Weights of a small GPT-style language model, trained from scratch on English Wikipedia: 391M tokens.
Each number is 128 + 24 x the weight over its row's rms, rounded and kept within 0 to 255. Layers, rows and columns count from 0. The size above them is the row's rms in percent of the matrix's.

# layer 3 MLP down (transposed), 1344x256, rms 0.169, rows 277-285, columns 0-255
size [ 99  96 104  94  98 103  96 101  96]
[[142  84 156  99 132 153 115 129 132 166  59 147 148 136 166 134 145 169 150 112 105 119 113 182 155 160 114 177 141 118 130 149 170 143 143 161 136  98  96  90  90 169 126 137 173 149 112 128 122 151 148 137 128  95 123 139  96 123 153 118 174 161 113 145 161 171  79 124 134 157 135 136 150 166  64 127 118 171 137 118 116 119 172 100 142 128 129 132 164 150 101 143  71  99 169 110 121 117 166 131 126 127 120 107 122 107 146 120 131 148 136 128 137 178 122 108 129 160  95 142 126 158 150 138 115 144 137 151 119 130 102 150 144 175 101 167 156 105  79 123 122 115 123 152  99 127 134  86 101  84 112 112 117 130 156 113 160 118  88 103 155 139 117 143 126 151 121 158 145 120 151 145  96 128 139 107 128 127 159  99 110 102 123 127 158 120 137 132 121 147 132 176 154 162  99 124 120 121 143 144 140 120 104 133 131 153 138 111 130 120  96 162 116 164 160 130 111 118 135 129 110 107 165 141 121 125 106 106 142 151 103 125 197 148 129 121 120 114 159 106 140 136 134 155  92 153 156 171 128 156 111 179 150 131 113 115]
 [111 118 179 126 123 159 147 115 145 144 135  89  98 122 119 161 143 102 161 146  93 110 109 135 137 147 114 131 118 142 163 115 199 151 153 142 147 123 125 146 196 160 115 161 110 130 135 120 133 138 114 116 160 112 122 127 108 116 103 110 147 129 158  47 135  83 126 117 123 105 133 109 176 103 173 126 162 152 169 123 136 112 138 126 101  98 132  97 114 125 146 148 124 141 147 109 109 109 155 128 152 102 108 175 124 110 134 144 138 139  96 145 106 135 138 171 188 137 126 139 110 124 137  93 142 131 160 148 186 130 160 127 103 110 126 127 126 102 134  99 129 148 101 135 152 140 135 123 146 136 144 144 114  96 104 128 127 133 158  96 152 153 125 149 153 101  93  95 124 109 118 107 112 162 126 135 119 147 148 102  94 130 114 150 126 128 144 133 163 110 128 113 115 142 192 129 157 131 114 127 141 127  81 109 141 128 153 140 159 158 146 113 165 124 174 107  97 165 134 141  97 168 144 110 119 140 101 150 150 153 172 158 127 126 166 141 129 106 124 207  62 156 148 131  80 159 120 133 130 100 142 115 133 153 123 146]
 [115 120 115 181 134 125 171 144 129 134 135 126 149 139 123 159 152 156 152 117 133 105 129 112 137 136 156 129 119 130 129 119 137 155 115 123 146 134  99  94  97  93 113 129 136 130  98  84 165 138 167 133 167  74 113 121  99 127 108 142 101  98 125 162 131 121 151 117 117 181 112 112  94  98  92 115 146 139 149 136  99 133 134 170 113 117 132 156 131 135 109 130 160 134  96 111 104 178  74 178 108 110 121 178 126 115 104 140 109 135 126 144 114 133 125 162 156 103 101 122 111 164 111 132 152 150  98 140 178 137 141  66 116 129 122 103 101 127 146 153  92 140 101 121 141 144 138 143 133 130 130 159  89 114 119 113 144 143 137 133 147 116 144 161  96 149 160 165 135 125 151 145 102  86 118 148 154 163 123 106 130  74  68 120 123 125  99 128 181 161 112 166 132 152 135 116 129 133 131 127 179 102 117 117 120 151  95  76 147  93 111 166  71 150 134 104 131 117 102 149 127 134 126 132 135 117 105  91 130 153 135 142  88  65 201 153 123 133 163 155 103 139 128 137 119 118 127 142 131 159  97 137 151 115 156 149]
 [145 148  89 143 112 116 128 136 128 204 160 106 112 122 114 119 124 145 135 142 118 146 113 159 134 112 142 153 183 147 158 143 161 113 108 108 127 114  98 140 132 131 168  72 113 113 156 127 121  66  95 176  99 130 143 132 110 114 154 101 124 118 131 135 178 128 110 126 100 127 144 115 128 124 102 157 133 128 147 105 125 113 147 149 132  90 147 127 161 105 130  86 105 144 151  86 110  97 138 118  92 116  93 130 126 145  88 110 153 122 146 118 121  77 149 117 136 127 130 102 108  97 144 147 106  91 134 107 152 103 106  93 161 133 136 133 134 108 130 111 157 134 156 113  92 111 152 164 132 112 120  91 102 123 133  77 110 122 144 113 169 122 122 101 142 172 150 148 185 108 155 118 169 136 175  98 116 137 150 119 145 135  94 139 150 151 126 101 152 110 163  86 135 156 110 109 126  73 159 168 133 111 110 140 125 133 130 123 114  73 124 120 138 116 125 101 127 136 157 120  99 102  95 108 141  78 117 104 105 148 103 146 123 110 205 140  92 133 110 114  94 119 146 156 129 120 130 136 100 130 152 168 161  82 120 114]
 [153 161 150 124 124 137 121 131 144 107  99 102 112 133 149 137 181 161 133 147  97 154 105 117 154 127 125 120  76  81 123 117 165 129 155 145  99 136 133 117 111 123 115 115 102 114 109 142 179 100 125 181 136 119  85 143 112 183 129 179 124 122 122  72  87  76 121 118 109 105  92 163 105 144  87 133  81 119 168 168 138 123 144 126 143 109 125 119 159 151 150 135 139 104 139 157 165 105 125 139 169 123 135 115 118 105  90 160 142 135 116 110 114 119 134 150 135 118 132 176 100 102 120 137 170 147 150 126 122 142 149 109 138 132 148 138  86 117 121  84 154 109 115 132 138 126 114 140 157 120 140 142 159  75 146 162 149 125  95 129 110  80 111 101 187 117 141 135 155 119 113 100 134 126 114 144 143 132 138 108 101 124 129 179 138 127 154  98 114  82 116 113  99 100 136 130 170 105 149 145 173 123 150 109 161 115 130  99 100 135  91 154 132  91 156 103 127 112 140  84 130 122 131 115 124  98 128 139 101 127 139  95 133 112  91 138 131 124 106 174 167 131 107 127 109 131  86  94 126 149  63  93 148 120 107 125]
 [132 118 126 140 117 110 143 125 128 103 128 123 116 163 120 130 127 177 159 116 147 133 174 145 172 115 142 154 118 133 139 123 130 107 112 134 140 113 102 164 112 101 129 140 114 172 134 106 101 141  98 104 162 163 157 155 121 152 113 125  72 133 132 126  97 150 125 140 166 107 161 101 155 144 151 118 129 115 173 125 121 106  94 130 137 120 125 112 129 111  82  83  86 145 156 104 157 107 114 142 176 106  79  98 126 134 137  79 137 112 137  99 168 134 133 122  76 108 138 139 118  97 128 127 129 156 157 103 172  82 113 114 105 143 148 130 156 131 147 138 103 124 125 106 161 159 178 125 126 116 160 107 115 139 162 169 113 118 156 115 117 129 107 168 147 126 119 124 145 127 152 140 123 119 106 103 102 140 106 128 154 130 135 139 145 112  81 147 138 105 119 119 112 119 116 143  39 129 101 152 101  99  98 102 124 131 150 106 161 104 102  94 131 106 126 125 130 110 138 164 102 173  79 143 146 192 112 150 158 131 141 129 110  90 129 135 103 125 114 120 100 116  98  79  91 146  62 143 111 129 125  99 145 165 114  87]
 [130 173 181  99 148 121 155 135 117 165 161 116 144 121 164 146 137 131  89 140 108 133 143 163 108 131 140 138  98 146 127  84  57 129 110 166 113 178 137 120 121 140  85 144  86 168 124 175 136 107 127 134 128 108 115 162 186 144 133 141 130 115  88 139 145 142 164 121  71 148 124 152  98 135 131 102 133  91 132 101 147 113 125 163 182 151 124 111 120 131 169 129 106  88 122 143 146 109 103  87 145 127 146 124 146 128 105 161 111  94  79 131 108  94 121 152 108 128  85 166 126 151 149 101 155 135 128 118 127 109 134 149 133 186 145 141 131 141  99 102 118 107 135 182 155 119 100  76 132 102 108 130 145 110 101 194 119 125 123 111 133 163  96  94 152 139 126 146 176 136  99 132 121 125 121 126 125 127 156 114 100 138 124 109 132 164 134 135 135 132 132 145 129 103 128 139 128 118 109 137 170 132  90 136 115 137 152 125 150 143 123 171 142 123 111 124 122 148 174 117 157 153 120  90 150 140 121 126 123  99 162 153 138 120 133 122 127 119 144 106 164  76 173 131 122 165 105 158 128 127  97 136 119 133  72 147]
 [121 146 112 132 148 149  75 126 121 130 120 136 147 142 142 142 127  68 127 126  96 156 112 114 143 135 116 150 153 113  75 117 160 121 103 133 131 174 100 109 117 133 104 147 131  78 134 130 147 152 120 139 115 127 136 135 151 149 170 130  92 137 150 131 130 101 109 147 113 140 129 101 122 122 118 110 155 132 144 152 157 131 138 104 152  87 148 117 154 137  99 131 152 119 136 129 121 103 116  67 105 163 176 139 148 115 156  94 157 120 173 114 140 113 136 141  95 138 109 131 144 160 125  89 136 125 153 149 113 137 107 129 155 128  72  97 139 179 109 105 176 138 116 116 147  98 123 131 156 111 136 126 192 126 100 157 157  98 171 144 133 131 149 128 143 109 152 145 154 112 122 145 143 121 139 134 129 141 117 122 139 139 135 104 116  86 110 167 102 157 110 115 150 142 153  70 141 115 152 134 133  94  95  87 126 136 139 117 117 141 117 145 158  48 121 122  79 135 126 137  94 133 170 156  96  81 106  91 102 144 124 129 130  71 118 148 147 116 173  92 150 157 112 131  94 169  94 124  97 146 145  93 169 104  89 108]
 [118 113 153 130 137 155 150 128 172 150 177 165 127 137 112 162 147 100 163 156 158 103 164 128 171 134 126 113 147 125 104 120 140  96 139 122 126 109 126 116 104 137 107 107 107 135 124 105 184 119 157  91 134 136 126 116  77 111 134 147 140 152 155 156 127 135 177 115 110 122 140 152 113  73  86 109 150  88 177 148 113  87 128 120 101 153 124 126 136 102 132 127 117 100 144  99 127 137  93 163 171 117 135 114 100 153 113 106 129 116 151 155 144 168 124 138 154 120 108 110 105 129 159 129 136 147 167 125 124 114 146 160 106 114 152 135 100 104  90 116 116 115 131 186 147 146 119  94 118 132 125 116 105 149 123 132  65 105 110 121 167 154 107  90 132 101 159 179 113 145  87  94 150 136 125  94 133  99 137 166 109  75 131 142 134 135 164  99 122 122 118 128 143 134 171 111  94 168 125 140  88 125 154 120 113 127 144  97 106 141 183 114 112 135 127 132  88  83 111 161  87 128 121 137 136  78 162 107 138 110 123 143 138 104 179 142  75 144 119 112 150 126  78 142  94  98 126 105 137 136 141 127 139 123 119 124]]
# layer 3 MLP gate, 1344x256, rms 0.189, rows 278-286, columns 0-255
size [ 98 104  87  94  98  91  91  96  90]
[[117 102 139 164 137 111 151 102 130 152 184 120 152 115 127 125 110 108 157 128 149 122 153 146 145 122 146 142 147 143 108 153 112 144 110 154 151 113 120 141 104 137 114 137 145 123 121 169 142 170  94 139 150 107 126 143 111  93 166 177 149 121 155 133 153 122  88 133 131 161 123 106 134 149 117 146  95 148 134 105  78 138 133 134 125 131  78 130 119  87 148 163 162 112 165 116 127 159 163 140 121 163  92 136  98 162 155 132 134 104 137 149 116 165  96 122 108 162 166 113 120 120 134 159 136 120 109 116 154 109 122 107 127 112 133 172 107 131 139  88 120 137 111 119 115 110 123  93 121 115 132 149  86 143 111 105 110 151 140 132 170 108 136 135 122 159 127 123 131 130  94 144 120 113 155 169 155 165 135  89 119 130 128 118  90 123 136  86  94  91 130 120 100 128 117 104 102 154 159 160 161  88 154 162 134 106 165  71  71 115 163 125 104 108 158 120 110 137  87 162 159 177 122 119 103  89 162  60 153  97 103 111 134  70 147 129  94 100  96 126 124 123 138  91 172 121 134 168 129  99 146 128 126 146 152 142]
 [128 122 130 131 149 133 126 145 100 121 122 106 159 156 184 140 159 103 143 109 105  80 137 146 126 102 140 148 104 126  85 134  80 156 124 117 143 123 101 122 171 148 113 124 119 156 149 149 107 116  94 167 121  83 136 158 149 145  97  95 183 140 105 135 127 110 119 119 122 148 130 133  98 107 152 114 102 135  92 131 125 128 102  92  76 113 112 140 119 169 165 171 117 106 106  83 135 144 109 115 100 157 107 114 159 119 115 120 131 133 174 140 135 139 126 141 115 127 121 103 118 105 110  99 158 139 107 117 176 174 133  84 119 154 141 113 117 128 106 159  71 137  99 169 196 128  84 129 133 115 146 128  90 106 163  90 156 115 123  91 142  99 134  94 153 117 126 155 114 113 154 130 130 135 127 120 106 137  84 128 130 111 100 107 138  89 101 128 134 154 115 112 153 111 137 133 150 147 162 101  87 131 154  99 145 118 157 126 126  93 109 146 165  78 131 125 194 124 138 117 110  81 121 103 107 138  96 142 137 113  91 135 122 126 129 122  98  97  84 112  93 138 141 137 146 110 136  88  81  91 131 156 136 138 160 137]
 [ 67 148 116 101 144 156 134 157  97 126 136 105 116 119 158 136 100 114 156 143 139 163 107 104 172 150 105 101 191 109 139 112 135 112 103 150 115 122 159  83 116 127 115 154 142 132 185  98 168 114 177 137  86 124 143 131 129 105 120 134 124 101 120 118 134 134 138 118 151 132 144 138 134 126  99 117  96 173 111 107 156 108 120  94 174  74 156 132 107 128 144 141 160  97 130 113 175 138 130 131 123 130 114 137 164 146 116 104 125 125 102 107 116 125 146 121 135 150 184 110  44 181 112 143 150 151 136 140 154 122 115 182 108 121 120 124 109 115 117 133 138 140 124 112 141 102 152 112 110 141 129 111 111 152 118 113 143  92 135 109 139 137 119 133 167 146 124 134 117 150 113 155 166 123 180 143 127 135 136 128 142 116 118 164 153 145 114  69 156 106 122 122 136 165  97 145 148  81 137 132 147 106 150  99  73 149 133 166 106  80 136 129 163 147 119 174 137 138 174 124 124 120  81 105 139 138 136 161 156 124 109 138 128 163 139 104 120  98 166  72 119 117 137 155 126 149 136 153 116 133 110 146 148 101  83 116]
 [ 94 124 141 200 173 117  63  92 115 151 121 153 132  85 106 106 157 155  93 155 137 156 105 128 182 133 117 125 157 129 138  57  88 105 133 132 131  98 151 109 160 114 127 136 119 139 110 107 125 155 115 139 140  98 148 140 111 127 114 109 156 108 113 142 162 112 157 137 103 125 193 120 102 141 145 153  93 126 119 121  89 147  94 151 138 167 131  89 147 136 122 114 154 127 143 139 132 134 136  93 121 154 127 113 144 161 133 170 110 108 132 112 123 130 108  90  87 159 149 143 150 134 174 105  99 111 114 118 121  77 108 128 132 118 137 119 121 122  80  98 118 158 116 129 101  34 113 124  75 108  98 147 161  96  97 124  85 109 106 121 136 129 145 148 157 112 126 135 117 146 118 157 106 119  93 121 103 136 106  88 117 134 117 121 124 142 129 147 134 109 142  97 142 117 120 128 124 124 110 139 104  92 182 111 123 142 110 101 157 130 118 118 103 163  99 119 130 139 108 129 132 125 148 131 107 151 183 114 142  91 143 128 126 152 121  81 135 105 131 144 137 139 112 141  87 106 143 145 122  96 141 102 122 158 171 104]
 [138 124 133 112  93 135  97 139 104 141 123 124 129 100 131  98 100 123 149 113 110 147  68  84 171 129 108 165 172 104 133 164 135 153 121 190 123 159 140 140 128 124  83 146 108 131 123 101 129 136 112 145 117 116 101 133  94 155 103 144 116 145 142  95 112 132 151 103 141 112 129 102 128 125 116 104 123  97 176 106 125 155 134 144 101 157 101 130 115 135 145 154 127 120 139 119 176 158 146 129 101 125 102 120 163 128  65 143 101 121 153 166 129 139 187 134 162 126 125 132 140 106 122 180 101 112 146 166 145  89 129 103 140 106 144 157 180 148 177 153 143 119 127 187 120 134 140 116  81 131  92 116 148 131 102  77 102 128 128 123 124 101 128 138 161 131  99 157 129 154 128 106 115 107 112 148 141 136 145 117 208 128 152  75 117 161 103 141 116 102 118 114 121 129 119 164 152 147 134 118 142 114  96 125 143 128 127 124  99 126  83 132 148 157 100 123 133 132 150 112 150  88 147 140 113 116 122 130 106 146 136 132 148 125 182  98  82 140 105  84 128  84 138 129 124 167 134  87 148 146 126 169 158 139 162 153]
 [ 88  90 144 138 129  85 144 127 109 143 124 140 157 131 113  93 165 114 161 117  43 136 166 162 179 135  80 173 153 149 135 102 113 126 156 150 138 109  92  83 109 152 149 126 167 107 122 148 122 153  83 123 140 123 129 148 125 152  99 147  97 115 116 154 125 149 128 131 117 122 141  85 113 103  84 125 125 114 109 129 169 147 153 139 120  96 135 133 138 138 139 169 184 131 118 117 168 161 149 115 135  73 120 107 107 158 120 134 147 145 134 106 108 180 106 109 100 147  97 121 140 157 102 134 172 159  91 150  92 149  91 132 139 138 107 136 103 149 143 141 186 110 116 151 151 148 162  99 138 148 117  96 127 111 108 130 120 123 129 152 163 156  99 126 140  94 117 110 138 132 122 163 144  79 129 138 156 163 132 122 128 144  95 126 121  98 131 107 124 109 114 141 136 132 156 149 107 109 129 158  70 121 118 152 151 117 162 106 113 149 159 111 121 107 144 104 126 162 126 167 145 118 107 120 151  99 105  90 112 107 108 146 167  94 131 110 138 139 137 128 155 117 146 145 154 125 164 108 186 171 118 118 121 120 142 140]
 [130 134 127 147 142  88 110 120 122 148 132 142  99  92  97 127 153 152 112 109 128 137  96 113 154 117 138 134 165 114 152 121 121 127 122 136 108 118 164 116 164 116 158  74 161 143 120 127  78 105 168 117 123 129 107 134 133 168  94 136 106 126 132 108 142 152 138 127 142 121 159 146 122 115 161 169 129 122 149 136 147 123 137  99 140 172  95 164 121 149 176 105 140 130 118 138 150 137 162 113 161 143 107  91 136 127 161 168 135 134 100 148 130 118 107 107 156 159  90 138 140 106 146 182  72 165 104 120 125 135  93 111 113 145 107 122 111 111 121 124  94 170 106 108 124 118  97 146 127 103 140 129 102 118 151 136 121 179 116 119 130 148 124 148 148 139  96 118 155 167 123  43 122 127 150 141 112 143 146 163  97 110 129 175 155 159 160 170 141 129 130 107 102  99 119  86 192 119 161 158 119 152 148 105 129  86 130 148 133 108 109 137 126 120 151 102 135 134  86 111 140 130  84  74 126 139 129 152  98 154 121 150 168 110 134 198 150 111  98 120 106 157  90 125 122 128 135 187 101 134 155 150 120 127 143 143]
 [132 107  98  99 142 123  85 156 146 102 137 116 106 112  95 106 114 139 159 139 107 119 146 111 104 108 141 155 175 154 102 129 103 128 153 122 128 144  98 110 149  97 182 108  96 109 110 149 176 153 142 131 134  63 136 161  91 113 109 161 137 140 168 108 182 122 176 155 133  86 112 157 159  96 115 125 129 128 187 147 140 113 162 132 117  96 146 151 156 107 132 168 133 147 127 147 144 141 145 167 126 158 142 167 109 139 146 118 115 116 110 139 124 124 140  87 105 159 170 120 116 124 106 135 143 157 177 156 118  92 165 106 132  98 111 154 133 116 122 151 116 122 152 106 159 130 187 117 168 150 136 103 135 158  88 129  98 148 116 106 132 124 150 132 151 101 104 112 132 162 124 130 138 167 149 151 113 118 102 115 110 114 138 131 108  97 154 158 149 127 141 132 118 173 125 152 114 131 133 132 133 134 173 134 118 156 128 130 130  97 140 165 137 103  94 183 132 128 192 120 113 158 125 122 139 108 125 155 114 147 124 168 154 132 178 125  98 162 119  84 138 117 114 166 124 113 101 125 107 137 152 126  76 167 118 106]
 [117 174 187 134 107 122  83 124 158 134 110 128 139 178 177 127  96 134 131  99 111 122 123 171  92 108 115 150 124 102 149 123 116 139 151  95 123 109  77  76  73 186 136 122 132 143 112 118 171 145 125 145 116 111 143 115 136 111 127 109 114 110 124 103 157 110 120 131 108  88 131 157 140 141  77  96 158 116 134 148 113 116  93 139  94 108 101 124 100 110 104 165 137 135 124 123 114 149 132 119 108 112 140 134  97 181 139 140 130 143 137 111 112 119 161 110 124 166 171  98  88 150 113 117  97  89 128  94 114 140 104  87 123 116 142 102 123 132  92 155 108 142 104 143 125  76 110 134 128 124 146 126  95  78  86  93 147 142 128  86  96 127 139 127 137 145 109  83  97 135 166 145 169 149 158 115 130 138 133 144 123 135 142 130 112 141 125 122 124 123 190  68 119 131  99 122 130  82 132 144 146 142 111  94 118 128 145  98 128 153  89 117 147 141 139 105 108 150 159 148 124 175 114 149 178  50 132 107 137 133 110 122 114 132 117 137 122 130 139 119 168 123 132 152 153 136 117 132 151 124 169 125  85 109 126 117]]
# layer 3 MLP up, 1344x256, rms 0.18, rows 278-286, columns 0-255
size [ 95 101  91 102  97  93  92  99  91]
[[139 136 114 162 112 127  94 118 111 143 138  81 132 126 130 142 152 115 129 138 119 135 137 143 154 157 139 113 135 119 126 139 131 116 170 129 134 122 125 176 189 133 142 141 110  89 133 151 163  76 135 146 121 110 124  79 130 127 165 101 136 137 145 157 110 137 154 112 129 106 149 133  97 128 110 138 112 140 123 144 144 149 105 137 173 156 128 139 150 117 175 122 195 111 124 133 107 129 133 146 100 188 153 129 130 181 145 160 119 101 117 145 145 177 117 121 129 122  67 127 106 126 112 140 136 124 101 123  95 126 100 137 133 165 190 110 142  99 123 112 154 171 106 136 150 106  88 184 115 111 153 131  96 141 139 155 112  97 137 104 149 145 128 136 172  96 140 112 109 159 128 145 134 122 105 100 157 155 149 102  95 128 117 139 176 166  97 123 155 144 139 121 146 151 152 138 147 145 134 114 169  83 122 124 167 146 125 128 149 124 120 163 140 153 114  78 156 122  84  64 101 102 154 140 100  98 130 135 143  81 148 151 117 152  81  94 120 124 147 159 134 132 155 123 106 101 125 123 142  98 136  88  85 113 145 167]
 [124 105 156 158 107 157 136 143 128 142 155 114 148 129  91 129 105 201 107 158 118 128 130 137 113 126 155 120  53 124 168  94 128 124 123 142 154 151  99  97 122 111 116 103 149 116  96 111 142 111 131 135 164 152 139 169 119 177 136 128 144  85 129 126  95 135 129 119 119 115 103 153 133  95 129 137 158 139 167 136 102 183 173 123 150 124 152 140 145  91 101 130 139 125 133 154  92 116 135 128 160 118 151 103 117 137 117  88  96 116 113 128  93  92 130 120 147 135 115 123 146 136 149 167  98 102  82 141 124  67 119 143 138 134 143 145 111 124 119 102 112  84 152 121 116 137 136 178  97 139 130 169 111 129 104 138 129 144 123 154 139 150 125 144 117 168 124 115 151 155 141 156 126 135 124 145 113 131 127 142 112  89 123 121 129 125 164 182 128 131 131 144 112 167 138 137 146  64 133 105 182 107  85 110 103 178  83 152 140 123 125 112  91 119 131  80 162  73 121 167 158 121 147 134 142 150 121 136 159 152 150 140 131  88 166 147 154 105 173 114 142  98 142 138 128 149 114 185 109 151 123 138 120 107 149 160]
 [104 137 124 132 124  93 127 145 160 113 100 130  77 141 129 135 112  96 104 139 102 132 125 135 101  98 198 144 127 182 108 125 121 147 154 127 121 101 101 143 136 121 153  98 142 138 129 109 142 133 112  96 116 138 131 133 105 145 131 109 136 153 124 124 112 149 115 130 121 164 109 126 114 143  98 150 155 165 127 113 168  93 158 145 141 134 127 139 136 166  86 109 143 159 106  81 136 123 161 161 123  78 160 120 118  84 165 146 112 123 148 116 138 153 129 149 105 136 116 147 114 102 106 121 131 128 116  78  97 135  76 136  67 138 121 109 129 161 142 113 124 110 134 194 126 107 150 147 132 110 102 128 129 146 142 155 147 110 106 152 119  96 111 129  87 132 100 143 151 119 102 112 150 171 142 145 143  70  91 109 155 116 184 120 126 108 141 152  99 114 155 111 112  85 110 133 167 105 105 150 131 130 159 100 106 135  90 174 138 156 121 138 112 181 124 156 110 124 120 149  96 107 155 135  88 115 151 185 139 113 146 142 119 112 149 121 168 156 125 137 107 130 165 173 171  84 125 104 135 176 164 124 147 109 136 158]
 [110 162 144 130  90 130 149 114  87 129 121 162 123 117 105 133 188 174 127 137 164 140 127 127 103 133 159 147 118 154 115 158 122 141 131 131 101 120 137 144 154 131  90  81 149  92 129 108 127 148 113 104 120 125 132  96 169 107 123 127 132 123 157 158 132 134  97 152 129 102 150 141 150 127 153 148 114 109  78 125 136 173 125 123 174  95  51 151 114 141 143 136 109  93 123 148 152 129 165 113 139 123 103 162 134 110 119 148 100 145 114 150 116 123  95 106 117 122  87  94  98 157 112  96 150 140 122 135 153 174 119 150 125 148  96 119 150  97 104 135 116 144 103 175  95 109 109 137 186  83 117 153 123 133 138 116 147 153 122 168 137 110 114 114 120 139 128 150 130 128 137 167 109 104 131 163 119 153 120 168 114 152 126 151  93  96 115 110 140 158 170 148 150 157 139 165  92 117 163 117 100 120  72 160 127 127 163 149 120 153 119  93 137 110 182 133 139 151 160 116 105 155 156 102 140 130 134 144 100 168 102 112  84 177 176 117 138 128 163 114 163 117 148 115 107 141 105 156 124 151 124 172 145 121 104 152]
 [ 93 153 151 107 132 178  91  88 156 105 149 125 121 102  93 107 126 156 111  71 121 168 153 112 130 137 157 116 138 121 160 147 173 158  71 120  75 120 108 142 160 118 151 128 120 178  83 168 163 159 117 121 119  94 131 107 139 184 156  92 133  97 140 138 142 127 131 141 124 112  87 132 150  94 164 121 107  91  98 109 121 134  87 127 130 159 100 120 142 115 108 112 122 144 169 108 140 168  78 125 133 139 122 122 137 127 119  55 127 127 149 147 139 151 171 156 101 127 158 135 128 122 144 170 121 126 134 116 121 118 129 170 130 138 123 130  88 144 115 130 184 168 136 159 107 142 158  96 137 105 147 112 131 132 125 145 107 134 158 165 123 156 152 115 138 131 125 141  89 149  92 103 128  88 134 138 132 130 110 141 126 154 153 132 136 108 131 157 106 108  96  96 112 111 112 112 150 150 115 120 110 109  92 128 117  88 163 111 140 109 129  82 105 118 155 114 114 164 107 139  99  71 135 117  92 164 145 111 149 128 151 121 101 139 146 124 111 147 141  70 111 111 158  95 147 135 157 110 161 149 146 130 126 139 124 135]
 [116 147  95 122 133 117 138 152 165 163 117 138 109  95 151  74 116 135 138 128 168 114 178 155 124 159 105 119 115 160 121 109 114 137 118 130 134 104 135 124 133 111 111  92 151 138 124 172 125 127 107  83  92 107 116  97 130 139 144 113  75 102 102 144 122 156 154 133 138 120 147 133 124 141 154 108 121 139 123 111 167 134 107 107 142 124 131 128 112 143 112 129 108 142 167 178 125 124  88 143 124 115 140 132 145 129 125  84 112  72 147 129 115 152 119 170 121 120 165 117 158  80 118 156  76 139 171 126 158 161 159 150  78  93 156 180 148 131 128 104 116 106 178 134 157 100 147 107 102 141 150 109 136 121 121 160 105 114 106 170 132 108 129 112 138 131 137 154 145 174 136 133 105  98 157 159 129 121 122 129 116 101 146 168  92 115 166 137 133 110 138 137 151 152 127  64 109 139 112  96 129 116 118 111 106 146 140  92 155 129 120 151 112 127 104 142 146  86 140 117 156  91 138 138 140 149 152 133 152 146 144  91 116 155 146 162 151 121 109 167 136 124 190  82 116 154 123 162 130  53 120  91 130 127  98 173]
 [130 121 119 107 127 102 125 127 123 121  91  78 131 100 127 129 137 132  70 166 119 161 173  83 111 109  81 122 163 126 142 139 120  95 134 137 160 130 158 129 114 130 154 151 125 136 147 133 172 174 156 108 102 109 113 129 130 113 125 163  96 117  90 138 164 105 120 146 143 157 138 142 147 163 104 106 165 116 114 128 137 144 149  95 114 141  95 151 166 124 135 122  98 147  97 145 152 102 108 118 117 168 131 139 101 149 178 133 158 142 148 153  88 164 102 113 163 157 103 138 104 135 130 127 144 157 163 166 122 126 131 130 131 129 131  86 132 133  96 131 148 146 151 154 154 128 127 132 147 142 155 117 128 154 113 164 121 132 139 145 152 110 136 160 153 135 147 115 139 133  74 133 176 160 162 152 121 100 139 114  90 111  90  65  95 135 131 171 110 145 116 166 131 101 141 144 179 163 126 110 129  97 125 183  81 103 125 131 109 154 159 171 126 117 170 120 111 145 128 128 117 117 157 123 117 157 118 103  97 165 109 114 126 122 125 138 138 126 197 101 121 195 136 136  94 119 113 125 134 156 136  96 123  91 106 106]
 [144 160 118 112 159 128 161 133  96  86  85 138 132 116 150 140  97 166 118 135 125 157 146  77  88 106 143 150  52 160 120 126 110 138 184 140  66 116 128 115 151 145 155 148 157 159 162 127 138 125 158 144 149 140 154 154  90 127 132 145 105 106 146  99 105 106 106 165 141 156 124  93 109 122 123 117 120 130 105  98 141 124 117 129 133 182 146 144 125 127  78 120 143 190 108 102 113 145 129 149  90 168 109 179 112  85 167 168 167 144 134 103 140 128 143 143 103 181  92 114 121 132 117 139 151 138 116 147 147 121 118 166  93 160 118 114 165 194 137 133 138 122 165 144 147 104 111  95 104 140  81 138 144 138 108 143 122 151 160 118 151 113 114 143 127 142 128 126 103 156 102 109 143 111 101 108 116 149 115 150 121 169 139 130 124 124 119 116 112 175 118 143 128 132 130 103 179  95 147 115 135 173 122 132 113 154 126 132 152 154 121 106 142 102 138 127 139 117 139 126 155 109 141 107 100 141 143 124 135  97 140 139 107 146 176  96 168 142 148 133  98 130 147 146 168 124  97 124 113 113 138 135 157 111 124  74]
 [124 112 127 138 145  94 143 120 133 158  83 146 138 147 114 159  91 107 125 126 113 131  83 139  97 122 127 130 137 152  94 140 125 153  88 124 101 140  82 113  86  92 110 133 123 131 111 133 130 127 132 111 126 141 143 106 151 110 122 136 142 140  92 180 113 119 114 110 149 115 124 155 169 123 114 130 155 158 119 156 119 174 190 135 132 134 150 107 111 170 114 111 156 144 142 125 171 113 126 185 140 109 123 166 118  89 136 175 133 139  81 150 119 140 101  90  99 177 130 159 113  90 175 135 103 146 123 156 139  84 121  99 113 148 125 105 160 144 114  76 111 135 170  95 150 135 106 116 139 162  80 100 101 114 135  85  93 127 132 155 111  95 117 164 114 140 152 107 117 160 163 102 136 151 139 127 117 166 114 129 154 151 100 139 133 121 107  97 145 109 140 162 140 137 103 184  98 104 134 138 127 144 161 128 133  76  89 156 129 148  90 137 139 106 139 159 147  98 121 131 179 171 124 140 123  91 157 153 134 130 119 129 121 163 116 130 102 132 103 121 137 187 130 150 121 121 135 159 103 114 112 143 106 166 157 136]]